From a checkpoint of a small transformer trained on Wikipedia: RMSNorm before each block.
Each number is 500 + 50 x the weight over its row's rms, rounded and kept within 0 to 999. Layers, rows and columns count from 0. Numbers have three digits each. The size before them is the row's rms in percent of the matrix's.

# gate: layer 8 MLP gate, 448x192, rms 0.227, rows 183-204, columns 0-95
# up: layer 8 MLP up, 448x192, rms 0.242, rows 183-203, columns 0-95
# down: layer 8 MLP down (transposed), 448x192, rms 0.231, rows 183-203, columns 0-95
gate183 104:498491516466496519565437354503493485494449446430560447532486458450547462506420494421472508463401512511495532532510455507450567497386479581466373455507469474390598497515507492519534448418527615485509520565489468493557537528547457512496444491499468452509531474469508543481570532512504497549
up183 105:436489544483536546402519486408569482543476512527591477444496480470489571489464543526463459456513529595488485515529519563556483518553453502532533409596465520510546514476497472552465421449510492520606481438478604576507455456505563456529498600557494486505417444452466437478534510483604487539
down183 105:486431496578530501446492543464512512466539593571525520488579550546516560457506456483511539619543467436462490556528597473467469609601483473524511458454459541582512514548549509539515529499458466487515509543444375516398527568505496498507521434441426462568489498545533516524479569480492530411
gate184 097:503488480472461470499548504570593426519588417450483468457467449476372394503490405646441441469516560474503603463528506501492495489564420507442496476432587431562509491565616491505550388495506444466457472517605484454525487527483431552502410538492577435445460470536523523543592516469513451497
up184 110:550440517517504479437463460492472469512496485384550555431415512436410492438499546592503540457529499422479510566458533376517504513500566457533485400539420438534546443532454440547586423500387487457485511504441504493500463521453445488543531554565472436468450370489586464530520468487453466450
down184 106:555496455553595508530457464486582561569451524501481493469498448491472582501485442589599554499545500454506556524505445517478507567447529444548430484500463494468525505576527431567506476530506445466390500504442514538537590486475484534496663531462591492422413496577545503470513590480483504518
gate185 100:568539518483514543543566517535409598529479473512511404385570588500499489482511516514576459476536602505578508472436525479457554511531551625446484509535459512428535530563525534476583435548462599583501404515528499462529470551538496499478545439479466410456515512438536411424513453546449485511
up185 095:540498471461459528553490487498412539499558504412524504491507502468404463502575484575478488556475550486525437541366475472412524561551388463448470523409441481482501501460436587520540475520524504505517480437509507430599533523424497498470543546487452490583565663554472582504481418409520612411
down185 098:524503426461430467546544484437444416606493522472519544442525440431534518522540463489578525618411482484579453493498453493528473578545433529413374482514601480496471602432485525490466434574460489505504581551540535571517488580540525476435543465567454549491515535427611447501471463529517506532
gate186 110:497546535519589446551554485548568501554517481464533460550498450448470507461587514551487557508491536515399552515437597455547489551443419584499530565495489438525541507507388516475433555538513516460529458381473576480482504567526535532442522521515382564504541579466506497546533542465536455550
up186 107:502465464561488496425582463471415531486455476545453537486438558510488528497477543439561581567462507516448442376527481623577571491409482460478545531458415477478541538467523541463450471517461511482557531601561538560544423457508450478592478509516466498514465506563621439510456542539510510441
down186 085:489568578498467400450459535539593486442545532475530499520439522432501439435527537508461437432465549542488601528476446450489464488490479555471458515505535558575575499566499447432433626483572530421541437453535505493446515520478548483529419473400428504558519482502519534474495440457527547568
gate187 103:543454508416567540472358387600506526575530476533599541459435434521496408536479456525470593499496527522511434441455637464509485464487488414513475525512451551446488474455503562499485516483529538556383566435458580591490611476519541473603506492397473477477494526437471568415499453531527459512
up187 102:434514576502585500537517417503572527502545506507458469455492543424509507513487444462522592575455475485500511524440563452482587543554417518544582559391466500493457489449495451567484402498525570562536462478485535577513577472472529519479436485625424506461554471516401625469522528479495565361
down187 105:527458494580557481516480493501470596541462581512443549495483417483427514492480417496471555508401565400647546532478557514445476580441483496562410517482487499537416485530493584537624453498457475600554447545476444512502497540501460452531548587549513538451484464486526426519545603554477608497
gate188 098:525516516430569535412541534443463460485542438525491557532468437488504540517558478453477461473508404442479521484435439529531423547408421471576499419535572553429468435484503484446483454520504560480486427440516503434556476504453500357425547568469515477473495471463441549500444465426611520445
up188 104:620513490464472595480455562492495456531535505478404516547551407529477547491462425481516543617538519543604438456508462532465499460452478451478609480530565538441528545554451537489537445510509569494515538453498523505557487467478535570490463445582522480465523528507483482512472495570503626434
down188 092:527573564446539475522506450481538508506481430494475459468513531449512517473465490502464501538512630439490573466477346607462456478501510518473647489506478544524536504609439515514539556475592467564470476495526441491470522419450442522470538435539498443456499470548408598442460477493499516540
gate189 099:496467568521498511588395425464535468526488555466426417450591595514481466399581393584528457447524488459487488492574498541536489479481481484534496501552453497437553527463476543481520535496543555414492469501621403481520536484512557515499471455474555430463550534543533535514464398338458540453
up189 098:526559635470469436493482477435584469442552546522499536424432587500652446580581432531628545431470541598556486536575538580431494532460477444512457552502508471451525427613529470550451441512489492445490462496443479519591532549500608388518519538429451453486551442466476459488447450472532497496
down189 097:444549513478564512575422406415468473541549562517483515552493427553509539511557565618528491493523489510374532457520596526529560486436393526502463459552533502500385414512473567602426531489453468537474404483492460456470574576519541533546482517461475484549568481541430508502557536653486505454
gate190 101:492488427449547549529499564498512476516498460461404428588493496457546465456471414585474524541462566487498501443468576549515539519546487543504539534556449448552504443503455425378463542515509503492534497457557498488443563478524422560463538426542468489400484521568480441482562559459602460565
up190 092:505563495508539542515515502428485580510477504443367614558336484471429465501503490448481497456502508526500582484500416453468567497525444449554488471511496554509572423499522488450421504566395436434445562470453513570507525468613482523440411490434513426550555563497575519508465550548506482541
down190 091:536522487540465541454512565401515484415546492509531468527413550455504535495472506552470436431540500467510483566488424480572571489536505491574504477431444582491532484509543534517517550433478556523492504532510576481549465487459476463480544485471489483489581484476487583512485399566514481386
gate191 096:531664425457566567519428437621494511534497559533519467499460529446471493536569567414480519495360564553549527431389469469420508507464537486551489484428593581519530527544527534536541505457488460471463527478525421505569525493463579512445567586455409449485574505494512591517413567480512446417
up191 096:491607519539501516430515518525421560550518483548613417591413474592530506411540482390526529562448447608440539565470495530586518525501482572479484509419555545517491414467570514464500503463468512429530572498477482509472541453461471497481404544512429472518483497392568506487439571525442506445
down191 101:459514492466442597465517542478459596458565481439464472508539545414447479519508502477579396535498560512395501416549447553463513424457531458492455493489518510473479561545489536452511436457553559461496520464529488508494555473490430489515604495599521525514461452496454433429413553508439484452
gate192 104:597453482568488556484559508527512462522430552456538445496489497449566457523573523457529471515515515550622563502502490510508539535480432620509500577435497508418512509548494499594480493539509525526438512508626499533451430420553526550502528434555478483644521583512498537531461556466482553480
up192 098:454529528446491496491470518495502382507466451444416486580393510504474508638464463584632533409489505510478480529455476435548537430526425390503504574526368486480568505433483560541436503547602496580471474539545436448502537557486487483553572477603504496514498480483583452476469527531506480514
down192 097:483464476508494468487508512476463465517469376408565537490534516550519519515437431538535524495576491463475447529514504501416418540525528588453532539551439564541531486457585540484555546571527613573598444561443455500512525613476452465507517542469399501523412492521513427471490494495562526489
gate193 100:554517589337525496556520495538589469487588515550430586577567549526522494565463577453491396549583542443502532475512554509545523531542490582539486595458483494469473544530521449543508504537488497467529536518635550421456458526517496574442515496479530528384616633549516539476479553423510537498
up193 102:532413428495583475530512483550618549517425447533517511597541479581525450548422491440498479556571476464452480444481527569479512546499491521532511495551510464589476473514532504471523553470528605505560466544519521540476456532518479497396473485565517477530614575484502530445443655563426471596
down193 104:573486424557599553528481566479516456494479399528551489458513502452509446498521573457478505515615451492511473508535506464545512641481585584518427520433543541629464484519473417486501542544488530473435540465426483598598417412456482453549540512459458457543540517508503509442496509494402492495
gate194 097:458531538511515445516449522575512475423492532453491519455437577470526496547478575485410524622489389480499460488499573472520525520417527455479514506579467461493461518646507397395437520452484489504542504496527523500478509552501465498460506455389491500528542604427471552414575461458493487501
up194 103:524536506408465474489500439505524497507564503543474578430490583450489565487501516554515501459482430515534565500397485433479475538547501516496480589412546371483447529463489571493557447475508418490427400471533538450547486529539534513477565521511510522557553429530464513537540469526562511402
down194 098:478371467457538552532525515556481478477561509440413454363570457489461498505510524445495471425501564621460492494506469497434484505555548408533530601532503439462477509540570443514463514411593505471465447450492491567538492593464518498540549454474498529479402495537475469482495450550565446633
gate195 097:479525484467551518431514497460510521534464432434505526427497485485427412574405570417611446454482522530398481537450455501445485569447486461524426405509576507519461457442501518518467540545476503452397532589493500590531534556541529558483566476446519582470497498496474462504384512598596458606
up195 099:401526514521511454555578479404537526422512519499632559485530419456545583478489513581421459445529519510488515506552544565421548535532486498529534528518559372460562528434590423531478476506443498497486479478477482571497449455520478394428537555466634495461570530467481434471435506457458488502
down195 100:468522550475540507470391498531548577475476457449494503379489442500587490372427534560497495480475489476432583532435614435515491504593488501493423515555509533571455496554582445520456530499471413523506543530486457430521443546421449474513520501553518474501532535541478429517507381597469501517
gate196 102:460511532447452510524516502487506532548441554457434500426416504537467495515456487511549459570435472503443542512431475615570517501533492520486493534539441506532572512423441440449428461480442509486482511490521523636424594526451415543514521510529520565505561442559457468442533548425503460417
up196 100:482502452572537492521493465578516521508472534440564520529547554475491474570484542504552453480438399558449454412591363430414447495563460517451440513421447518439399472514467461498543545524512513509485505528498454638556533538558493533349485497509522554487558450558553433489449479538472488529
down196 099:506403472496482505491443503466544534496582423460545511507479454496492504519458489484512446470499447408523491538456413448480460499476584463544498423492450558570535494613411548571509469496633465436546501532559527564509536556474535403382442463579406484522471390549477558510492549506487516596
gate197 103:485372443531471463391426554464496602426513540503464458514469498521554484493478560513427490620492518470522549560460499431522431478501472425484487478527472525440492525482433588564527496541445477520452467487681526607511432462514595456542440525479544503531528512469552459505468521478455520609
up197 103:545561560510514535521611480579461582513579587487508529486651544502456425587502518437487462535458444566480518523517466453467440500487480517445522622643566493440538514491497494487483533502382572464530490526561507423514560511501383421572507481527500502513462486490540486510494471493431500466
down197 102:466554461516518525461583567471476597520437480527493483461545486424521529544563414458605510511465507476506601414486548450435484558456541439435535430523531461576562451559471533526457473514483492546511557418472532451409462490447425574467518471505487433508481580509551489476557466485544412535
gate198 102:546494567488486426485525471469577535411488588405463496538540500502486518470442570519596490544468543519467567461505515476462535489574498614495562440494552534549441466460607513498474464470463489469602418506552472511473424511529483514483449428493406499519526572454501508525545539575496555481
up198 097:388493560487553594557486519474489521486501454561567564497582528522506478406522528556498581577468546515449487410476464555537577436445501526463488527497455609484482517560539522472538532533388454495534489449485506460520486547539517463476476463474508585555467409424438522488425494538544484520
down198 096:525526504555452428490475443520589463426537508401474450508489476515518498487497572469514463453490527589469524571537519520508446515524508572521534489622484474492533529497528472425522483437457391477505532560563459530555579474565460469557476547514508454473551516574522521493484501538387424401
gate199 100:489512547377485447603492586505434478538481482562520464451540502514477515542419521531617453564506473553494540483479506521479596414509437532468386436537454545520455521618467454519434481496514492556412527382504544549454428580531637526478577522533542602502499474539389484510497549482476507510
up199 099:495417472491556495540543533495557519417572530452470488464490500614516557475575586424551477531440486374537562455585481591555479374508518488537514434541494563501533420531560532512513409548545511471464434462489462492527489449512517493464559470451492587407536554493484444424536510453445461510
down199 099:524509591560528544487523500510492435505441518465506552463432525450540473398446530552501527343441505511626459625528531474507535501505390498452461520419470501540465502493593522450448520567406488533504532501510541446494527562505483481521491525486479500455459462442428534516515463536417496503
gate200 102:437532500552428551477630534593591428506416485511519435540543466519537385465464492545471523458475433484599506499467597434501474497487545500415508460492564509457507407494518566543569508504506518501584505472482520480489437565470467529508464490485453478438542500474401417511546466515452542470
up200 101:468447531466477559535458573497541513509471546408442480561471474490528527577463553535426566408567449546532455557509501428487513563469491514465415471511497549572522470598475544533603465519436461461472574522497471468510452473584561530446468481543536421546519501490455449409482556524580558559
down200 089:495506453475578544550480524533546451457498526507511491462443503490472600466467542466577473566386528500471484535564472449551427485542497483472576479559444465594473428535504383463468461626499506495452412456470525511576524482445541506504456489482464443481461528479583539546491473475526545414
gate201 105:457492491452515574500469500472446529453422473512526625559501484438495530547540559543442537544558517468459530487487468517446559490521540417559539545485410526399442566539501429542523457479538397516509513575507416518455545493510496504527484371584514478407513501486561546450480418463497462525
up201 108:501527573437525543469459531513422526517509520497511581443466493534408457549530455424515436436565522556459465513410529574425378443515535433570462519562514545596495515465518514517427455490453551538517493575477508553552530483445496600481560451522503456470543501546499482575524459521477509480
down201 103:559404500539448465522518543492396506494422508513558535491528502454427485515597512491496471497471433442382567547463520553549480498476535471555478541508491486521534559522414524568550454605414486452467610554516393396512521466527593527515511464571462529547458452487529457540523473568524351532
gate202 104:489470499564502498505515445523501610452526560511559568437544516506529431530578481434464500510507509426491590564450511403523467535490520557542483457563414545529499522562465512515450488554495432526489575580380521572547463446601431577548454450508466406449506486448514491428499468476515456548
up202 093:472537546462458562443493433478403452494591507499478543477559478489471484422471572539522567457495499526492447471603534458568525414544520514530480447511532426494502470512578511482542562538491476405548398465433514547496477471501500433405450515510518446470485514464398513510515531507411390425
down202 105:591540561528523556463500391501375531462454533456529518587599528542499554483472468513585480474530456472553550448530507470585409424456503493428507522461520476524499546498536418513439523559499558536525574467362515568496557508480480549572467485490510530538491632462510607436475606495471483520
gate203 101:544518484545502524530554475511501455440421436523557506453537567422518566492541481564447457459493503530528477402469460508449439415442511476422510486497497412407535532545579546445403519500543500477439509495502552483408516524495489482573496538534422461486474569447509510454489437495541493531
up203 102:394496425426535625511438589525492538471527446578504499476505550468480456442587556550465465450515561517551495486520548404521465592507499495468543521533484544498463491465470448541525378496479506493485578511533431575467545483492578553496482508484566390532453488572491554462527498453437483547
down203 099:571614594465509474554462457553505591510463551543459389464523515518466484454488576520491516592466490468466496477436582551478428442426508519430513617538425572510546467508453475481475555468554507576531437544467446539491414495460515494507514498474474542688498534514507492474464460560455528518
gate204 097:512565503463493332456470451538468549503511487573464597528499422447453487604545524557526436488520478531457611480513551401537478537582469507572449536448598560544534483450513621422482489511470590597453533540476515468521494519528501438507519456508469545501490494466469556461600470408491461503